Weights of a small transformer language model.
Size: 14 layers, 5 heads of 32, vocabulary 2048.
Architecture: RMSNorm before each block, rotary positions, no biases in attention or MLP, tied embeddings, normalized queries and keys.
Training: a variant of Muon for these matrices, 238M tokens.
Each number is 200 + 40 x the weight over its row's rms, rounded and kept within 0 to 999. Layers, rows and columns count from 0. The size before them is the row's rms in percent of the matrix's.

# layer 5 MLP up, 640x160, rms 0.227, rows 309-328, columns 0-159
104,211,184,231,211,215,180,228,153,203,172,212,204,258,199,156,189,210,100,128,188,189,171,225,274,240,202,215,135,226,194,200,121,179,218,199,274,179,214,220,234,177,195,169,221,210,157,217,243,160,212,155,217,124,192,177,228,185,173,265,173,205,189,191,216,202,194,240,190,277,215,190,172,209,206,158,80,199,143,169,175,225,284,184,254,253,238,218,262,255,205,200,121,170,238,154,199,164,118,185,125,173,210,223,246,140,210,185,185,267,143,190,299,224,119,239,177,189,188,129,240,199,209,254,260,217,173,191,210,144,177,204,245,183,162,260,247,211,191,231,200,256,151,194,186,149,208,174,202,218,180,101,267,270,248,205,220,221,221,157,152
106,152,275,177,275,223,262,181,227,194,206,211,207,264,220,179,252,153,260,207,145,208,227,189,239,196,187,283,209,153,197,270,144,257,262,163,201,257,239,201,213,163,197,240,221,282,209,223,233,207,182,204,221,231,227,242,219,221,192,257,200,216,140,254,133,141,228,220,138,253,186,261,141,209,228,293,142,231,166,160,224,236,175,168,223,184,185,188,199,153,217,208,184,208,144,146,210,145,169,147,222,223,242,209,194,155,186,173,194,215,171,242,240,195,91,199,162,228,197,180,214,240,156,226,183,174,229,159,163,107,208,220,237,231,192,194,217,148,249,182,219,207,256,170,184,222,188,149,228,231,230,70,173,202,188,181,216,232,327,197,154
096,246,258,134,166,159,212,215,248,226,248,183,143,214,173,221,225,171,171,180,225,195,242,280,184,199,155,275,195,225,210,136,221,207,179,256,222,232,123,169,116,191,177,188,235,180,198,248,211,239,218,301,164,239,200,167,210,143,180,206,182,196,187,239,304,189,260,245,190,250,203,103,253,213,200,207,183,173,154,191,236,168,218,223,218,246,231,163,263,257,127,247,104,129,214,161,221,212,207,190,199,150,215,243,183,312,177,193,255,215,167,203,217,203,136,245,186,126,187,163,162,233,118,184,171,257,162,233,150,178,131,254,191,189,175,150,215,241,140,217,168,157,224,172,222,193,198,210,168,187,249,227,232,200,150,226,205,218,174,156,198
091,215,120,156,219,200,211,185,204,213,177,209,149,127,244,124,197,207,211,157,219,225,213,190,255,156,167,186,231,209,218,168,255,164,137,230,195,187,172,241,222,239,148,226,250,208,169,139,202,154,216,235,257,174,168,263,207,161,188,186,193,191,206,150,178,256,207,197,166,201,250,251,187,182,245,104,200,179,148,185,120,230,148,145,285,238,206,163,193,218,233,205,204,240,247,225,196,190,219,251,278,143,85,227,218,206,203,245,168,216,225,172,168,147,200,285,206,192,202,179,150,230,132,182,221,218,337,215,237,220,193,279,220,138,203,160,243,202,233,209,219,184,245,198,143,285,241,172,138,187,183,227,201,133,196,212,197,151,225,128,236
098,201,147,270,187,146,275,200,221,175,132,261,193,187,185,228,203,188,244,221,183,185,171,194,202,164,201,116,193,179,189,281,199,180,241,193,258,191,281,245,198,222,232,202,234,237,155,153,168,220,215,120,134,187,158,97,224,159,179,164,161,281,194,239,198,200,255,219,150,218,222,163,255,212,186,215,202,166,233,168,199,256,223,248,221,253,200,232,228,284,242,243,123,197,112,226,155,242,185,131,164,210,165,254,195,139,185,231,164,155,133,175,181,207,200,212,228,166,209,238,225,167,260,205,198,258,165,245,175,253,156,182,200,187,211,122,202,207,232,153,231,200,217,201,223,199,211,90,213,249,197,167,157,272,198,176,180,222,172,291,140
114,261,287,183,205,172,199,236,254,130,309,200,223,186,161,217,193,217,227,135,224,179,304,163,127,213,235,140,167,211,165,243,209,239,194,199,213,135,218,215,197,217,271,198,172,93,115,201,115,183,146,177,202,204,246,226,196,233,246,231,206,177,234,215,190,163,186,195,242,175,166,110,215,223,241,183,262,223,196,203,225,175,256,218,263,225,222,192,180,249,228,245,179,179,216,168,225,145,181,174,276,190,290,255,174,164,155,218,240,127,187,119,233,133,173,227,262,210,233,219,192,235,161,228,134,199,192,217,243,254,201,185,202,203,149,175,186,271,165,219,175,192,231,223,169,254,187,240,199,127,255,243,190,197,219,223,239,174,168,198,215
107,200,106,194,151,207,161,174,181,286,250,194,193,259,168,263,208,194,240,167,231,181,224,174,193,197,205,146,124,193,179,208,163,212,199,132,251,197,123,170,259,214,139,225,178,209,210,198,151,262,280,203,263,159,218,172,220,125,210,247,229,179,143,123,215,169,235,239,203,176,269,207,210,201,236,129,199,175,139,264,264,230,256,209,249,220,154,163,160,242,225,280,187,197,292,146,198,223,183,237,203,161,162,252,229,270,195,200,251,155,264,151,171,134,136,218,155,179,266,286,199,144,255,194,145,239,162,152,172,218,162,191,164,228,167,216,144,169,237,175,208,203,224,199,174,184,225,173,191,172,181,189,154,202,212,229,224,197,227,243,204
115,186,188,207,165,248,104,245,252,172,226,203,222,213,139,193,142,201,172,150,262,131,172,244,200,190,174,163,230,214,137,114,250,242,208,166,181,207,216,181,236,241,240,231,184,224,205,120,215,213,243,253,251,199,183,260,146,232,177,183,258,164,219,145,206,202,218,213,202,200,187,225,204,209,147,200,190,146,177,194,181,284,210,294,256,211,181,148,184,220,153,174,141,164,196,177,190,187,199,118,126,155,186,274,132,297,153,264,201,240,200,169,210,158,205,243,167,253,181,184,176,187,164,98,194,256,213,170,258,182,267,256,155,255,159,250,144,226,216,177,243,139,208,213,212,215,187,179,175,191,183,203,197,257,152,214,161,152,219,254,254
111,202,225,200,229,151,168,209,202,227,202,184,248,148,170,191,226,228,137,218,180,166,143,283,206,188,231,242,156,247,201,174,239,191,294,194,166,145,267,182,172,211,201,126,165,166,150,248,129,147,172,231,151,208,240,268,212,160,203,259,179,197,208,192,177,184,215,145,173,203,138,198,267,197,311,182,222,150,169,265,184,165,230,172,211,258,170,215,201,215,141,260,204,186,235,273,251,204,240,187,209,226,131,268,214,240,198,150,215,203,234,210,246,230,214,252,208,227,122,211,121,195,177,258,159,176,194,212,224,184,207,188,226,205,170,112,204,196,183,154,106,207,256,210,262,200,170,151,234,225,140,170,200,226,164,117,240,194,253,251,124
105,167,182,173,189,177,160,223,203,198,176,237,241,213,115,195,170,191,217,185,226,217,151,182,181,174,230,213,175,237,158,190,247,180,226,219,170,187,176,204,225,208,186,268,138,145,238,91,196,176,174,200,227,175,244,239,273,127,189,117,318,282,198,217,158,145,246,260,205,231,177,190,228,210,221,224,192,143,216,179,179,213,222,186,187,201,208,224,208,234,136,246,244,224,223,216,237,195,210,253,171,211,227,241,164,275,134,283,199,192,214,168,227,171,249,189,201,271,99,301,222,135,181,224,205,169,167,156,228,222,172,165,164,276,203,199,213,333,136,205,201,188,273,180,196,181,184,153,168,194,241,228,207,217,273,175,180,184,176,180,257
099,159,222,213,205,213,199,203,212,172,216,232,250,196,192,192,128,210,182,240,223,252,235,124,213,121,241,185,191,160,215,228,275,186,233,158,150,228,194,215,146,156,251,172,193,251,188,201,263,210,185,119,221,188,115,181,153,204,141,109,193,252,189,173,217,201,149,224,207,177,166,175,266,137,229,217,156,249,212,103,265,185,121,249,198,186,212,223,189,191,216,260,213,264,171,258,165,70,159,178,206,146,171,254,247,244,249,205,243,220,187,142,231,257,221,130,173,178,227,197,208,159,190,188,209,216,155,173,201,215,188,220,215,157,127,238,204,245,199,99,210,225,236,181,255,218,183,255,224,250,211,171,126,221,172,155,164,199,182,144,209
104,212,178,204,183,129,196,176,178,176,171,167,164,168,192,237,178,206,218,209,200,213,245,267,153,212,267,188,77,179,200,274,213,161,198,185,160,214,137,162,182,220,202,143,134,166,211,232,204,231,135,202,187,189,180,139,258,247,148,211,229,192,151,188,145,212,257,185,206,197,187,166,195,245,179,149,200,133,168,220,268,237,157,160,190,193,199,158,227,266,253,238,193,182,123,211,128,130,217,207,257,220,183,264,175,240,177,204,173,173,237,157,248,216,218,202,188,257,187,162,251,209,248,189,222,211,215,308,161,161,165,178,130,338,243,231,236,212,206,210,166,140,205,116,231,254,159,195,244,250,229,226,188,192,191,123,134,215,205,170,190
104,264,213,195,250,208,234,213,218,177,216,205,198,242,208,173,176,209,173,222,240,292,213,197,183,165,165,171,141,190,153,203,192,250,161,176,246,178,150,255,258,157,176,203,178,195,206,201,190,225,215,225,201,229,211,235,129,274,251,220,184,171,221,195,174,204,225,245,307,254,243,228,197,225,223,169,182,160,195,234,248,301,252,119,212,257,137,248,187,228,243,165,217,203,255,200,169,171,134,213,194,152,191,267,226,198,270,234,177,152,176,139,260,169,203,276,150,185,197,267,180,175,214,188,157,229,238,235,214,193,179,261,287,100,290,172,143,240,149,174,177,190,215,257,174,192,248,241,151,215,252,183,164,171,267,214,168,130,195,252,212
099,145,151,189,243,223,197,284,270,178,250,217,195,157,234,225,227,213,217,174,241,187,130,185,286,196,269,186,86,125,156,206,211,157,171,212,253,173,257,219,200,197,210,217,151,205,228,190,183,226,278,212,223,202,124,197,204,244,148,192,176,141,300,221,177,237,158,163,195,242,176,221,168,224,209,171,171,204,225,112,197,180,130,245,228,154,222,236,127,149,214,164,157,170,172,217,228,198,170,156,236,292,196,224,261,200,190,184,157,223,242,206,223,224,187,286,157,209,222,236,215,160,157,225,247,266,196,232,231,209,163,190,202,180,156,103,166,135,237,251,162,189,217,127,239,158,166,174,176,245,177,244,185,264,180,150,222,206,188,207,220
113,211,197,241,224,221,295,311,185,192,226,270,227,221,257,183,145,211,153,228,180,226,226,193,194,172,146,198,294,156,234,276,232,188,201,186,208,258,178,149,267,260,174,181,190,132,144,207,231,183,151,250,235,179,160,119,210,176,215,128,249,198,249,228,219,243,233,172,181,202,212,199,173,218,207,230,154,278,167,201,153,181,205,246,103,165,250,209,201,164,222,168,203,199,295,173,225,200,178,200,206,195,184,243,181,198,203,200,243,114,210,220,256,214,224,209,196,189,191,303,156,263,160,257,231,177,167,177,269,170,150,195,299,283,222,183,210,177,216,216,177,217,177,200,209,167,149,260,200,207,254,219,188,151,198,195,179,203,288,161,194
094,248,202,266,188,202,203,177,189,275,124,163,212,210,211,198,261,239,158,139,202,203,144,187,193,138,150,272,158,208,149,260,190,297,168,209,192,93,209,194,196,223,248,206,206,151,222,214,162,239,299,212,151,205,200,223,144,207,196,253,203,200,277,155,156,192,143,224,155,270,229,120,168,238,255,246,182,177,144,195,180,225,203,230,164,203,185,166,164,212,229,190,190,174,171,194,213,208,200,170,172,238,205,197,208,188,164,178,142,239,205,216,255,145,220,216,211,194,172,249,268,206,233,225,170,190,175,274,205,203,134,231,161,294,281,231,178,242,209,176,258,183,222,215,255,154,206,144,227,167,142,231,98,193,298,247,199,232,196,233,187
085,198,175,102,232,285,140,168,165,268,167,266,207,178,198,245,95,184,248,193,200,142,174,203,180,184,196,220,212,188,179,144,187,226,233,171,123,215,166,212,172,224,245,252,230,313,172,186,243,267,216,224,198,256,244,138,180,214,213,101,147,171,184,213,211,205,205,184,262,226,263,208,208,135,203,156,217,124,191,124,174,177,199,246,233,212,191,172,236,131,224,187,155,191,236,227,191,227,224,141,187,168,209,244,327,184,220,133,282,234,198,181,230,183,198,242,204,112,222,181,227,176,154,242,180,196,193,180,143,242,178,185,184,226,228,189,256,214,151,217,175,227,234,177,239,253,240,191,221,210,189,160,130,260,213,213,213,165,197,225,197
098,242,202,192,192,205,230,186,157,230,248,282,147,211,160,159,224,233,237,189,162,240,228,162,161,281,232,203,182,178,187,174,206,178,181,217,234,186,144,198,191,216,262,201,185,135,183,191,175,233,187,164,240,206,169,190,167,208,268,147,151,247,164,246,261,160,234,155,262,162,217,213,160,274,247,243,116,150,169,224,203,218,152,200,204,236,224,208,234,332,183,250,157,172,255,183,251,122,194,187,160,243,206,145,211,172,203,258,188,169,168,215,173,206,170,62,215,170,244,138,196,209,190,186,253,226,159,258,216,236,238,281,144,204,233,190,209,239,185,201,141,228,142,277,236,223,210,156,202,224,99,242,211,190,182,201,258,162,180,197,202
095,256,244,232,211,217,191,164,236,231,263,229,188,242,210,274,166,321,202,184,206,193,223,211,139,216,203,179,178,213,154,203,244,134,201,162,182,189,145,162,256,204,238,224,116,193,223,229,161,211,163,229,181,175,208,205,219,172,205,199,154,232,165,191,227,143,229,193,229,209,239,233,240,276,202,264,204,194,181,190,222,161,272,91,217,143,226,182,180,144,178,144,175,170,159,221,231,245,92,203,227,100,198,240,194,111,224,263,186,190,207,138,238,185,115,195,103,226,236,270,186,169,212,116,177,176,178,178,158,195,232,191,242,164,228,188,156,185,181,171,145,179,200,180,172,239,190,148,167,216,225,176,219,143,228,299,209,165,164,189,209
101,222,170,142,191,204,243,185,240,147,210,236,264,197,92,194,194,197,148,188,175,201,209,217,256,239,262,235,199,282,91,175,148,162,135,140,221,231,131,199,277,175,262,228,161,188,130,146,214,157,223,204,155,177,133,254,205,205,209,164,103,185,215,206,237,254,254,227,191,278,246,165,238,222,176,183,237,190,159,192,220,212,130,199,238,155,257,182,179,160,150,190,217,156,175,187,134,183,158,265,223,208,239,283,175,223,263,197,194,137,242,187,233,216,228,218,192,216,234,234,200,242,179,270,183,172,157,203,186,158,172,225,209,208,227,202,211,216,272,188,192,127,260,240,182,141,231,201,211,259,174,225,186,211,245,204,228,183,248,160,126